Weights of a small transformer language model: 8 layers, vocabulary 2048.
Each number is 128 + 32 x the weight over its row's rms, rounded and kept within 0 to 255. Layers, rows and columns count from 0. The size above them is the row's rms in percent of the matrix's.

# layer 3 attention key, 192x192, rms 0.0462, rows 0-71, columns 96-191
size [ 87 115 111 109  95 104 106  98 105  98 101  94  95  90  91 107 103  96  94  92 109  93  92  91 100 107  85 103  94 104 106 103 111 114 106  99 107 103 116  90  97 102 103 107  99 103  97 106 150 119  89 105 112 104  89 105  90  97  94 101  99 108  98  93 106  85 115  91  98  95  95 110]
[[ 81 153 111 147 170 138 139 171 128 154 146 122 129 119 152 125 150 184 130 163 146 161 100 110 155  89  99 144 105 138  98 106 141 167 168  72  60 157 106  76 123  94 156 163 165  84  91 104 118  63 134 116 128 138 118 103 160 105 192 175 125 157 192 106  97 138 109 196 193  85 182  76 142 120 118 165  89 132  67 174 173 145 102 149  99 141 153 192 129  85 140 143 116 165  78 113]
 [148  60 122 112 134 172 139 150 156 131 155  96 152 112 113  93  59 132 165 164 112  70 110 121  93 106 129 113  89 105 147 123 104 168 116  89  93 176 119 144 100 154 212 116 141  99 107 108 144 122 121 139 146 127 128 145 173  98 208  87 127 127 113 100 201 135 142 169 173  84 197 172 217 111  61 117  98 132  91 141  97 160 100 201  93 151 152 104 113  95 136  89 111 152 111 116]
 [163 105 173  90  84 118 154  90  98 172 145 105 174 148 185 134 145 129 114 127 133 148 113 138 133 148 120 129 197 104 179 106 140 132  75 142 120 132 129 113 163 162  85  93 115 141 116 210  56 141 125  58 189 172 122 153 106  94  52 148 110 100 163 135 119 119 153 104 152 203 119  67  90 172 129 110 201 119 123 147 136 132 134 117 132  77 123 142 101 106  94 138 114 125 157 102]
 [ 62 103 138 145 165 175 159 107 116 161 117 137 100 104 111 139 121 131 145 156 141 115 176 130 193 139 132 161  95 125 134 164 152 117 119  88  97 127  81 135 132 150 144 123  97  76 115 147 145  98 141 190 131 108 110 116 129 128 158 109 159 136 110 100 173 137  89 101 193  49 180 134 193  92  99 157  55 129 126 167 115 175  75 137 129 155 170 161 141  89 164 138  69 138 125  64]
 [116  87 151 105  77 106  71  85 102 125  97 137  76 146 116 158 118  87 146  97  78 145  86 138 119 164 141 153 159 137 111 208  98 112  81 168 161  90 103 167  78 118  93 124  83 141 121 124 138 155 100 104 161 122 130 116 153 187 101 132 114 102  98 129  83  38 119 107 118 136 119 133 109 118 129  87 113 144 186  47 138  85  69  99 173  83 115  88 128 135 131 170 144 137  87 151]
 [142  66 114 140 144 129 112  73  98 128 106 142 111 112 178 138 151 139 111 156 186 119 138 186 136  60 137 133 131 136 109 205 137 112 143 145 144 149 163 108 133 166 161 105  66 141 194 120 146 141 117 138 153 133 100 159 120  89 151 125 111 127 123  73 118 153 150 142  98 108 152 150 117 141 115 153 164  73 145 119  74 104  75  82 162 193 193 110 103 130  96 137 117 121 136 144]
 [154 161 149 159 142 118  85  49 140  45 115 133 101 147 108 149 139 146 131  82 103 174 117 113 121 105 114 154 161  85  69 110 194 129 193 170 148 151  88 118 111 145 139 150  98  97 110 131 113 133 129 116 125 160 108 149 100 110 102 133 155  95 133 112  92  78 135 129 115 182 107 217  75 189  93 117 124 114 147 136 125  99 132  55 135 127  85 115 147  93 113 136 160  80 145 137]
 [ 95 118 176 145 104 163 178 161 180 142 149 129 135  91 134  50  79  71 167 128 140 155  92 154 105 137 105 207 120 127 106 181 157 112 139 163 157 143 105 153  90  50  98 133 114  57 133 110  58 138 162 102 108 164 108 138  95 116 147 127 154  79 139 152 173  93 141 122  57 113 118 147 182  97 104  96 139 131 131 127  84 103 111 140  85 165 165 102 123 131 118 118 140 127 176 151]
 [212 150 145 148  88 104 174 151 122 111 120 107 151 165 123 108 110 150 134 107 170 137 136 144 101  88 178 113  82 132 114 110 118 191 143 192 194 166 134 141  96 151  94  81 175 186  72 163 134 113  68 132 117 137 142 121 160 119 152  76 117 177 136 124 127  86 137 135 127  99 146 106 152  79 148 188 146 158 145 158 128 119 103 148  98 106 154 197  78 185 124 122 107 150 170 124]
 [ 62 195 136 222 137 130 157 186 117 174 122 144 163  79  84 156  80 142  90 153  80 196 103 108 144  87 135 106 153  98 147 121  88 150 158 107 155 177 112 143 116 101 140 137 158  87 160 139 114 100 116  90 110 103 118  94 162  89 178 105 103 171  94  95 173 107 128 127 154 176 133 100 158 133 110 109 121 104  76 134 143 171 114 148  60 133  81  78  74 102 156 114 124 143 138 162]
 [ 95 123 155 140 112 207 142 107 166 120 140 111 123 121  82 180 127 129 129 167 104 140 171 168 181 185 144 150 169 152 136 132 113  67  79 186 138  82 158  96 179 119  92 122 142  90 185 147 139 139 101 119 135 148  80 120 100  66  99 194 125 127  94 146 113 102 102 110  85 134 196 109 135 156 106 147  98 146 143  70 149  72 150  71 148  70 125  98  89 155  98 183 134 103 146  89]
 [123 153 103  98 130 150 128 154 129 124 148 129 130 133 145 101 179 137 144 171  99  97 142  81 131 144  89 115 125  90 166 147 156  63 146 147 119  83 138 109 111 136 120  92 121 160 141 170 106  77 192 177 150 118 125 144 134  63 135 152 169 151 120 113  88 124 134  77 106 109 157  50 108 141 138 136 123 145  81 177  93 156 126 101  57 138 127 133 100 114 138 168 117 164 118 100]
 [120 141 203 134 135 186  89 145 123 123 163 165 147 105 112 149 100 153 116 142  59 124 108 132  73 117 129 104  93 111  79  95 120 136 100 144 145 157 120 151 199 134 159 133 162  48 128  88 191 128 127 147 185 152  84 107 198 159 137 163 145 154 140 119 157 112 126 201 177 102 115 167 122 121 160 108  95 153 106 141 130 196 157 162 123 156 111 156 151 154 157 132 134 185 163 109]
 [174 114 124 120  91 164 116 144 187 149 176 162 111 154 178 134 132 119 120 163 101 156  89 120 120 184 123 180  92 163 119  87 152 100 130 138 145  86 101  56  77 102 182 107 116 143 128 186 138 119 139 163  93  78 106 122 109 136 122 185  85  86 122 241 106 113 115  88 112  66  90 180 126 136 153 142 126 119 172 115 178 123 169 111 129 198 121 119 159 184 141 105  93 126  95 141]
 [151  97 156 193 182 154 113 158  93 120 138 179  96  58 114 116 146 139 131 182 136  89 131 146 119  89 115 148 131 206 102  80 141 128 141  99  85  74 125 194  53 111 139 112 128 104 123 138 116 106 142 134 158 134  84 133 179 146 163 191 143 143 132 134 166  87 151  99 173  90 187 184 147  97 136 139  83 101 165  89 160 131 139 152 123 189 151 116 105  73 124 135 129 168 121 164]
 [175 124  59 119 126 132  88  65 146 126 138 132 143 101 143 187 151  75 116 153  96 129  99 184 151 216  80 100 180 134  89 184  97 112 187 178 140 173 137 139 150 100 131  81  81 147 108 144  81 127 163 132 178 119 130 118 100 180  67 109  72 108 106 139 104  97 140 143  86 155  92  86 135 193 146 103 183 150  99  93 142 114  96 115 149  97 133 201 123 168 125 142 222 107 127 120]
 [119 134 177  63 162 128 177 126  95 133 124 118 134 136 127 156  92 124 148 168 114 129 111 142 164 116 131  95 145 113 170 108  72  95  76 116  91 148  86 117  84 103 139 154 145 162 127  79 128 134 137 189  95  84 147 124 170 115 127 115 126 202 109 168 133  98 174 128 191 102 130 143 184  73  93 105 126 125  69 125 153 110 126 163 107 142 178 144 120 138 216 100 103 155 127 117]
 [ 89 157 101 105 108  78 147 152 121 133 106 162 148  78 146  90 165 145 132 120 120 120  94 151 128 100 119 106 168 147 143 106  86 174  43 146 165 158  77 111  87  81 161 100 123 177 140  73 158 175 164 105  96 157  84 117 113 119  94  99  87 100 152 153 148  84 146 133 182 124 159 117 125 106  65 150 121 132 110 138 137 137 137 225 155 172 109 107 146 103 172 138 112 142 132 121]
 [103 157 149  97 120 109 141 118 185 159 172 192 204 157 156 107 148 135 140 120 172 175 118  79 121 149 103  90 172 193 177 134 117 165 133 109 130 137  53 115  23 142  49  86 150 136 136 115 137 101 143  87 161 132 110 118 147 146 122 190 131 161 125 161 129  77  69 129 131 120 125 132 164 152 139 129 130 121 119  88  65 111  94 158 117 170 151 112 177  98 102  90 125 140  69  80]
 [107  57 153 103 125  82 103 150 138 148  77 120 128  92 138 144 100 120 154 103 197 108 129  78 135 149  97  95  98 138  83  58 117 101 139 124  75 136 102  85  73 152 166 133 124 118  88 172 143 140 109 118 113  92  93  80 123 108 168  43 118 152 142 147 136 186 139  92 154  94 168 174 134 121  84 116 103 153  95 179 151 130 155 215 124 151 140 122 183 217  81 159 115 179 144 165]
 [107  89 102 134  45 151  60  87 141 167 107 109 152 154 105 148 119 126 143 120 109 144 134 165 149 118 152 148 158  79 174 186 162  84 109 223 159 131 136 178 162 125 112 107 134 132 144 166 130 212 123 141 125 106 102 165 105 124  88 174  75  97 139 137 119 132 120  57  59 172 111  85  73 159 173 120 174 125 110  50  83 107 154  72 185  97  80  85  97 161 118 106 126 129 111 122]
 [130 188 128 105 110  62 102 133 129 132 161 129  57 127 128 106 149 115 121 124 144 150  82 162 123 126 167 129 102 158 139 102 128 164 194 211 153 168 140 149 185 106 138 128 156  98 139 179  98 156 110  86 115 106 163 163  71  98  84 134  81  71 106 117 116 101 111 110  94 207 109 138 110 135 143 110 129 140 133  99 101 152 170 116 106 120 119 168 145 114 117 106 194 170 138 169]
 [ 60 110 165 149 117 151 160 201 113 143 141 144 171 133 130 167 103 128 120 160  77 203 168 134 146 156 140 111 133 124 118 163  95 164 139 156 210 134 125 100 157  92 178 174 144 148  93 109 108 131  76  72 104 140 180 102 110 139 130 171 163 157  66 120  96 106 157  98 100 128 102 124 115 119 168 109 105 151  82 141 172  70 126  74 158  83 106 112 175 153 144 138 160 110 162 127]
 [131 150 169 125 177  88 123 129 156 144 112  98 130 138 108 123 131 114 146 111  81 118 121 127 118 117 148 199 103 152  99 119  81  65 136 121 128 148 130 196  96  88  93 167  83 120 178  67 134  85 132  73 206 118 175  86 166 166 150  95 143 141  95 180  71 119 138  84 108 158  74 150 184 166 130 134 120 107 123 139  81 102 168 159 128  99  99 126 137 159 171 166 136 103  93 139]
 [148  92 186 188 152 102 144 112 158 110  99 140 115 173 154  53 104  95 137 128 125 172 115 169 134  88 150 125 117 102 131 149 163 103  97 182 135 135 102 135 117 136 127 154 146 107 149 139 140 131 170 100 162 117 127 122 152 133 153  93 161 208 108 152 127 112  94 128 180 116 170 145 197 183 110 121  97 103 109 113 109 202 141 126 125 167 109 119  92 126 188 121 141 145 127  96]
 [160 118 181 150  99 103 107 104 204 115 150 125 149 150  37  49 115 131 201 120 125 140 127  88 112 169 163 129 125 115 103 100 164 120 159 109 132 142 118 122 137  90  94  93 105 151  70 125 143 180 132 138  90 115 125 143 111 139 145 139 112 137 181  86 147 137 104  94 123 123 142  99 139 128 170 194 109  98 149  79 160 118 146  95 110  44 127 150 149 117 139 126 151 175 146 125]
 [ 81 118 146 124 132 164 170 138 147 147 175 144 151  77 114 145  34 100  91 156 146 166 102 146 101 106  55 128 105 192  93 127 202 164 150 155 101 107 207 124 141 145 107 133 119 137 128 113  84 168  55 159  89  79 121 149 107 106  81  91 135 113 115 132  88  98 100 100 116 131 115 140 174 152 113 117 102 157 140  90 101 140 137 110 129  77 133  75 141  97  66 174 108  83 175 174]
 [ 97 118 120 147 134 115 141 105 104 154  89 117 118 158 146 104 110 159  85 121 129 152 126  92 150 151  74 125 143 211 136 170 198 127 150 133 159  98 165  86 190 133 106 125  85  98 148 113 109 137 150 143 155 109  87 147 113 123 121 152  62 100 151 177 125 129 130  97 105 177  56 147  49 116  92 106 174 173 178 137 125 100 130  63 128 104 166 145 150 155 157 111 155  63 142 109]
 [158  96 155  93  81 105 143 118  98 154 119 126 138 156 106 150 121 112 135  74  82 155 165 161  73 107 129 104 112 188  74  99 166 173 165 144 119  76 171 192 127  91 138 157  90 122 100  88 135  75 139 178 149 109  65 109  91  46 152 140 141 109 148 189 104 177 104 135  81 164 122 136 141 100  73 168 131 124 109 106  86 134 124 123 175 149 223 212 152 138 159 100  92  61 151 114]
 [134 115 156 192 182  93 139 172  96  94 109 156  85  77 140 101 123 160 124  78 151 165 131 207 134  99 121 124 181  51 136 117 161 150 142  98 137  86 144 139 117  95 136 120 141 118 132 106 168 140  86 108 149 115 176 153 122 121 140  97 138 138 109 141 172  62  98  91 179 101 111 166  87 100 159 122 125 127 136 152 162 164 105 156  62 134 167  95 104 179 128 114  24 134 120 160]
 [153  88 125  58 136 111  71  83 112 146  62  85 119 105  97  95 141 136  94 114 160  95 155 152  98  66 150 112 172 157 132 161 137 121 134 134 211 171  93 128 159 168 153 160 114 132 141 105 133 105 141 117 144 150 121  93 122  97 127 110 178 116 120 104 114 136  99 105  76  90 158 167  66 156 192 136  59  99 125  92 113  79 174 102 151 136 130 157 163 115 185 175 183 113 140  80]
 [152 124 146 101 128 177 131 144 215  91  66 137 166 129 151 118 152 142 177 146 115  82 103 177 180 140  75 129 104  88  84 127 167 129 111  91 158 159 104 132 224  79 103  86 145 161 152 108 169 115 128 108 149 167  93 105 143  73 161 174 135 102 143 164 115 149 161 159 124 142 199 113 111 175 118  99 114 111 221 113 123 161 131 110 105 115 161 148 122 133 141 104 104 110 126  83]
 [167 113 104 109 126 159  46 107 150 104 113 125 132  95 139 140 124 107 107  96 150 112 200 103  93 146 160 125  85 136 123 161 145 118 108 127 126  98 141  89 130 181  96 113  98 188  87 117 174 185 135 115 137 132 137 182 104 154  67 173 134 147 134  83 113 147 152 138 156 120 124 185 118  84 134  98 138 154 148 129 124 154  78 116  72 147 152 113 119 133 128 133  68  82 145 142]
 [104 173  82 118 115 104 148 140 186 129  91 127  90 140 140 144 110 129  55 111 156 126 159 116 152 117 130 136 178 124 176 114 185 126 183 155 142 117 169 118  59 185  39  91  91 158 119  78 150 121 135  97 137 140 151 145 115 135 113 126 119 115 143 131 110 101 111  69  66 168 121  96 111 108 109 117 135  79 134 147 125  93 134 138 111 139  97 117 135 136 113 108 139  84 150 226]
 [169 106 136 166 144  95 122 130 100  79  91 142 137 131 134  71 180 141 155 187 132  41 157  90 111 179 160 124 125 113  88 126 145 112 136 125 176 155 107 171 153 184 149 131 123 146 125 129  86 114 114  87 147 159 118  87 134 102 170 142 118  94 144 157 110 105 150 105 160  94 127 117 147 146 192 113 120 105 193 114 176 176 143 170 164 129 170 173 104 168 152 151  85  91 150 188]
 [ 81 122 119 160 160 132 162 109  92  96  82 121 100  98 174 176 163 114 148 132 106  81 106 102 192 140 129 116 152 118 147 131 100 146 180  70 132 144 159 176 160  81 191 124 100  81 136 141 122  98  88 136 179 116  80 127  92 128 141 195  63 124 154  93 103 127 115 185  71 182  96 132 143 141 136  77  72 133 130 176 125 111 146 111 107 153 135 136 163 148 174 128 211 114 153 158]
 [145 218 159 152 120 115 101 185 141  90  79 174 155 165  83 134 121 125 100 173 104 120  67  87 176  86  72  65 125 178 145  97 126 172 151 102 158 146 156 109 158  47 134 117 139 113  83 145 130 129 129  78  79  93 169 185 139 180  82 120 131 167 142 186 123 138 129 150 142 140 111 116 139 127 105 178 146 123 136 159 162 195 100 207 131 125  97 155 132 101 196 102 151  75  79 191]
 [183 106  86 111 177  75 176  97 150 100  82 127 171 151  94 155 123 162 106 185 128  94 112 128  74 141 128 141 200 172 102  87  82 146 156 135 142 115 120 186  82 158 176 140 124  92 169 163 187  77 212 132 124 156 147 162 138 116 156 143  90 129 127 123 134 120 168 164 127 126 172 143 184 156 132 190 126 131  74 119 113 127 118 119 131 198 169 111 109 118 147 149 118 151 163 143]
 [141 169  96  95 173  96  83  95 151 123 117 141 143 115  64 142 135  97 115 118  60 170 123 108 126 159 156  95 141 124 133 119 180  46 122 146 146 177 128 147 109 115  76 149 129 128 106 147 183 129  91 109 179 137 193 165  95 154 112  90  84 138 176 178  73 149 182  66 157 175 113 140  26 138 111 174 139 102 156 157 150 100 145  80 152 201 122 152 171 122  99 148 117 121 146 106]
 [156 187  69 151 131 122  91 135 147 117 215 126 131 162 171 208 167 126 119 127 123 125 145 143 130 126 162 119 111 116  45 141 146 149 148 151 170 111 117 112 135 151  87  83 107 176 174 162 159 145  61 158 116 171 107 174 169 131  88  95 174  99 114 155 199 126 137 158  65 137  55 142 127 116 151 151 135 111 103 203 155 119 128  97 146  73 107  95 137 152 134  98 140 141  97 149]
 [140  84 151 120 116 108 163 148 151  83  82 182 155 149  79 161 125 126 138 185 176  78 157  90 133 121  86 150 131  93 137 164  83 125 120 135  90 107 102  61 146 177  86  78 114 138  76 125 135  66 193 126 147 136 105 205 165 146 164 103 141 108 161  96 138 161 146 139 164  94 145 168  90  84 121 135 142  86  71 140  95 129  93 190  98 118 120 108 184 133 132 116 100 173 102 165]
 [120 116 123 173 103  89  82 130 111 156 149 135  85 123 150  62 104 168 104  93 116 173 137 159 158 123 161 106 167 147 123 134 129 108 154  98 173 225  96 143 162 134 163 153 129 141 126 130 188 190 157 155  99 115 138  95  70  98  79 125  89 125 196 188 174 113 150 176 109  78 126 123 121 137 192  82 132 159 140  88  70 129 119 107 114 106 175 104 122 150 109 100 168 140 171 191]
 [155 118 133 176 120  36 133 124 118 162 135 158 150 132  99 127 185 141 131  96 124 103 196 148  85 120 168 159  45 190 121  69 121 177 156 129 105 110 162 103 128 107 163 157 117  83 135 123 172 145 171 110 126  93 123 118 158 111 191 124 161 161 183 141  96 158 118 105 109 135 185 162 153 122 158 142 122 116 125 127 121  79 162 156  79 154 171 152 128 126 163 103  55 126 151 199]
 [ 96 138 168 195 132 112 180 143  78 144  52 153  75 100  99  89 100 131 129 124 184  78 132 138 109 141 181 101  89 164 108 124 178 129 112 135 102 128 129 123  75 133 165 129 121  88 152 148 119  89 159 132 139 175 173 136 143  99 136 151 169 128 143 127 129 113 135 121 192  42 145 159 191 125 160 149 162 139 139 191  95 123 138 154 158 113 137 135 101  94 193  86  62 150 150  87]
 [139  61 130 112 147  88  86 116 122  81 101 134  86 136 128  81 133 195 158 132  94  79 173  79 111 129 118 117 104  80 149 107  83 160 106 122 118  94 105  87 104  77 120  88 103 149  97 115 135 110 124 123 113 167  96 114 151 200 157  88 167 140 130 129 127 160 103 136  99 116 125  74 101 152 137 129 176 131 141 138 109  61 134 144  83 100 108 139 135 129 155 154 113 140 133  94]
 [132 137 129 145 129 111 129 154 111 129 162  79  93 107 133 100  96 109  81 153 117  84 130  86  62 149 154  82 135 113 111 173 148 121  58 104  93  93 122 169 144 101  89 103 162 138 145  80  77  39 143 101 198 150 151 159 117 124 135 114 146 114 133 127 164 157 114 132 106 133 154 134 125 165 127 156 125  98 191 185  96 111 150 150  97  88 158 170  94 109  81 173 173 154 127 141]
 [132  96 110  94  83 152 131 138 134 143 106 152 157 133 123  78 130 164  71  96 212 140 154 136 143 113  78 153 155 118 213 106 130 132 180 101 128 172 195  86 115 133 128 105 103 118 167 146 134 173 187 141 139 153 117 176 144 180 111 157 135  94 198 129 147 118 162 145 102 160  85 128 129 147 133 108 153 162 145 157 138 139 160 186 100 143 118 155 139  83 162  62 137 172 144 113]
 [134 168 103 211 138 133 131 158  99  97 142 187 177  87 141 108 108 160 187 145 121 132 134 122 142 135  90  88 161  73 172 137 169 138  65  93 169 108 153 143  85 158 193  72 122 165 138 133 125 124 139 104 123 133 110 124 127 159 123 115 123 152 129  96  86 141  89 141 130 106 127 132 167 120 170 137 110 170  88  96 192 152  86 131 101 126 141 118 133  88 102  92 153 148 148 105]
 [112 102 163 142 161 145 152 153 129 142 134 128 125 134 150 120  73 146 153 171 178 134 116 119 129  38 126 138  99 105 122 121 100 171 149  78  79 109 116  98 111 106 180 151 119  97 122  92 156  77 132 159 123 117 110 124 161 121 228 160 142 163 151  99 163 118 132 164 173  61 171 137 196 104  99 155  79 106  71 172 113 179 107 162  74 161 148 110  92  88 157 103  81 170  97 125]
 [126 112 129 137 141 156 149 150 130 167 121 123 177 120 123  82 134 163 144 156 134 121 121 168  93  81 144 122 106 125 105  55 121 146 118  60  75 139 138 102  70 115 176 152 185 105  86  84 138  62 175 113 112 116  72 116 143 108 198 129 129 148 171 154 115 153 148 201 169  94 161 112 228 136 133 171  91 111  71 155 100 135 133 208  89 147 160 140 104  94 136 126  99 143 103 100]
 [140 191 149 134 128  96 165 144 124 139 131  97 152 124 123 146 152 134  75 152 119 155 123  85 146 189 144 118  78 156 174  82 131 100 137 139 148 127 156 142 119 120 139 116 146  53 126  44 120 140 100  71  99 102 144 173 142 196  76  71  99 168  90 166 131  91 134 142 115 168  73  56 133 120 146  85 125 193 147  96 149 163 131 166  99 147 106 128 175 153 136 143 164 171 158  72]
 [125  99 105 127 101 152 127 149 166 120 115 147 176 115  71 133  77 114 124 196 104 123 123 144 128  96  97 118 142 142 173  95 154 137  96 146 156 158 117 129 118 195 158 184 176 157 139 101 117 100 120  66 136 148 131 143 150 113 170 183  45 116 144 125 147 125 140 129 151 101 146 126 136 100 124 213 111  89  92 157 106 127 115 108 133 187  80 127 150 102 162 155 137 191 141  71]
 [ 66 111 122 187 103  84 203 115 130 142 138 154  95 117 158 131  98 148 126 124 134 120 167 153 169  97 157 123 106 134 128  83  90 201 130  92 147 101 169 133 127  98 128 151 153 109 142 109  87 112 147 104 156 101  99 161 106 131 131 128 167 154 166  86 124  84 103 114 173 173 192 151 120  95  52  92 139  86 153 145 140 141 119 186 139  84 175  31 119 130 130  83  87 150 135  75]
 [161 135 127 164 166 149 186 120 141 152 150 111 152 164 131 102  67 138 117 124 155 139  88 133 104  87 157 156  98  86 135 104 120 200  83 119  86 116 118 138 173  97 199 105 159 112 105 120 131  79 151 151 104 163  71  93 123 127 174  71 110 133 173 108 160 113 140 173 179  85 149  94 165 133 115 169 108  86 154 147 145 175  76 183 115 180 177 112 124  70 141 110 121 156 149 102]
 [104  82 137  32 122 141 107 145 111 106 149 139 163 114  93 130 126 130 149 144 151 106 100 126 130  68 127 148 132  61  81 158  15  79 149 149 148 154 154 136 136 143 115 188 144 131 133 115 112 143 128 106 118 110 149 147 186 121 118 148 149 191 107  51 203 110 112 135 128 102 144 117 129 147 118 148 111  96 127 107 164 154 149 128 105 136 117 168  95 133 116 144 164 184 104 152]
 [ 87 150  90 154  98  70 160  88 118 135 119  75 148 181 123 158 173 120 104 144 143 133 153 110 138  92 125  71 168 111 157 140 152 132  85 159 174 127 123 105 119 106 107 107  90 124  71 126  87 172 115 153 153 109  60 205 123 122  88 124 135 114 173  70 155 169 128 112 109 226 100  78 122 140 119 133 150 127 161  92 183  95  79 103  80  84 130  96 147 156 165  88 103 147 137 133]
 [102  66 135  95 138 142 134 207 113 137 146 140 106 112 128  72 174 117 141 164 161 114  85 195  93 120  70 149  84 124 132 172 167 117 124 125 176 115 146  94  99 106 142 176 128 172 156 111 138 111 131 139 152 153 168 156 123 134 156 181  44 107 168 215  70 152 161 163 165  80 101 100 149 148 146 140 156 101 167  76  87 153 171 133  93 136  96 167 127 149  94 141 149 175 150 124]
 [168 106 160 135 165 117 134 146 170 129 108  92 182 202  79 159 113 132  98 119 192  98 144 157 137  91 126 142 102 125 166 102  54 124 137 139  47 141 133 120  84 140 223 139  96  70 125  98  65  94 182 112 148 148 140  94 164 109 175 102 137 173 135 107 160 146 120 114 166 119 128 113 159 137 110 123 107 131  98 127 122 167  93 112 129 157 168 177 131  86  99 164 160 181  80 130]
 [150 148 159 115 145 108 102  90  86 143 157 150 106  89 115 188 179 101  99 103 100 138 136 135 186 149 154 131 137 127 126 174 170 115  92  88 100 124 136 152 151 108 126 130 108 183 106  89 127 214  61 141 122 170 108 141 123 159  97 165  31 160 146  81  67 132  67 135 107 131 128  98 114 162 152 123 142 148 144 109  79 146 105  77 105 118 115 145 171 120 118 109 174  93 131  96]
 [162 155  93  91 109 160  64 153 125 192 120 148 118 136 129 165 151 123 132 121 143 126  57 125 148 126 134 191 167 131  81 184 105 153 120 134  91 159 103 169 117  87 100 100 147  97 140 161 106 130  75 110 187  90 121 164 133 102 135 156 141 122 108 101 144 145 143  96 113 117 146 125 144 179 145 107 148 135 139 194  91  68 140  91 165 147 183 155 122 126 116 102 113 124 102 174]
 [166 122 121 108 154 133 184 143 115 129 183 125 163 109 197 100 119 150 122 159 156 120 183 103  96 100  84 181  70 133  91 137  94 108 151 130  95 122 142 104  80  71 163 177 121  92 144  95 213 108  69 126 112 130  84 106 118 109 208 127 175 166 131  98 157 138 146 129 157  97 144 110 161 118  98 113  90 109  80 202 153 162 127 167 108 156 140  71  89 128 122 137 107 108  85  78]
 [116 129 166 133 137 163 158 136 109 116 173 101 188 123 133  96  53 121 101 164 134 133  99 173 123 112 105 126 110 153  78  71  87 174 172 119  86  97 129 146 105 122 221 132 187  74 144 111 151 106 121 155 113 100 124 135 166 117 162 156 113 149  98 116 146 132 124 139 184  90 170 135 169 121 167 143  51  70 106 128 148 163 110 144 125 181 174 136 124 102 187 124  98 167  94 101]
 [ 94  82 133 115  73  72 117 146 125  99  96  71 132 124 156 103 125 110 150 133 108 112 114 110 135 206  61  69 114 130 130 179  94 136 159 126 158  83  91 155 149 131  71 121 119 163  96 160 169 199  32  94 140 119  73 132 100 173 120 127 156 128 135 145 157 109 199  93  67 138 104 139  88 133 147 123 136 149 163 109 127  62 172 148 135 128 102  81 170 170 129  75 150 102 148 165]
 [100 144  81 147 164 124 143 102 119  69 136  91  94 209 122 126 135 166 110 134 141 103 113 163  46 125 147 113 192 136 118 189 153 144  91 187 175 130 159 123 160 130 126 140 137 168 212 185 146 118  47 125 107  93  80 139  63 168  87 117 148 123 113 139 134 136 156 129 138 159  94 111  91 158 169 135 107 110 130 143  91 129 158  96 106 144  97 135 142 113 166 109  74  81 168 155]
 [123 158 105 132  93 163 144  50 100 166 151  91  91  98 105 117 184  98 121  62 154 171 122 114 118 143 109 173 195 112 141 125 173 116 110 157 137  99 152  96 130 111  49 106  99 114 172 133 168 125  90 171 162 164 149 131 156 108 100 166 138  82 117  82 147 128  65  89 123 175 115 138 137 127 104 123 149 174 133  75  96 103 177  87 114  82  64 142  93 153  99 115 154  68 207 161]
 [ 76 127 161 117  96 164 115 134  84 148 145  98 118 133 114 129 114 196 131 148 178 178 111 207 166 140 110  76 114 101 151 137  86 119  82 102 139  74  75 145  67 150 157 163  81 127 127 155 177  98 187 111 153 103 124 123 137 106 180  79 118  76 146 111 152 138 170 146 117  86 174 127 144 141  95 130  93  84  90 178  80 179 104 172 113 172  76 109  70 141 118  94 127 147 144 125]
 [127 149  71 115 120  91 113 154 163  91  94 104  80 132  91 153  82  92 125 145 129  94 117  78  86 199  95 212 165 145 139 129 100  87 124 162 121 152 108 169 117 151  85 136 100 172  69  99  93 107 107 120 131 135 115 110  74  77 109  55 161  94 127  78 147  88 100 106 106 122 106 112 113 145 145 104 123 104 156 131 135  66 145  60  93 160  96 167 106 108 120 165 145 131 148 159]
 [141 118 151 124 124 166 129 141 124 175 191 122 117 119  99 142 183 175 185 111 101  99  74 105 157 170 133  92 153 109 122 125 116 130 109 107 156 192  62 113 150 115  67 154  51 124 143 144  87  54 172  81 138  78 101 127 148 116 113  80  86 181  66  78  77 104  90 165 145 157  97 180 109 134 116 127 100  81 173 163  88 122 153 142 166 136 125 124 129 140 114 111  82  44 146 171]
 [120 177 109 110  96 112 101 130 113 192 160 143 110 140 101 135 175 135 140 122 121 170 168 153 152 152 101 163 122 169  94 171 152 136 138 126 146 106 141 167 156 123  67 128 133 173 142 137 103 152 161 117  99 157 158 158 148  82  72 121 157  72 113 152 112 105  87  53  93 169  92 113 102 134 114  77 114 138 142  92 142  80 141  92 140  56 113  51 100 202  44 120 171  61 145 134]
 [171 128 128 155 113  89  57 101 132 143 106 113  99 111 148 113 172 122 113 154 124 114 130 148 151 164 170 101 178 125 102 165 119 115 130 130 118  78 108 141 171 162 101 135 130 173 109  69 154 133 111  94 137  63 138 198  66 109 106 140 119 113 130 169 106  63 120  72 124 162  94 105 131 103 148 145 124 109 101 132 111 113  86 136 140 106 119 178 146 146 141 137 165 107 147 163]
 [ 86 114 107 175 111 137 144  37 115  82 174 164 120 161  87 149 167 109 210  98 134 111 163  81 140 107 122 120 159 163 125  71 173 116 168  92 125 153 113 141 146  97 119  71  74 135 157 148 198 125 145  90 181 125 113 147 124  77  64 127 104 132 148 162 130  92 131 153 126 146 152 101  79 113 152  74 134 155 149 113 142 113 138 102 173 155 171  94 167 146 112 109 131 106 106 154]
 [106 132 102  90 125  92 102  61 146 150 122 117  82 150 121 154 184  78 113  92 129 167 129 105 110 163 135 121 128 153 148 164 138 135 115 189 168 157 120 130  90 157  94 125 111 153 170 155 151 160  84 101 125 157 110 162 174 128  37 170  95 122  83 157 127 136 154 129 100 144 136 163  95 106 140 100 152 155 129 147 123  97 138  40 171 131 113 129 113 132 129 114 172  87  66 166]]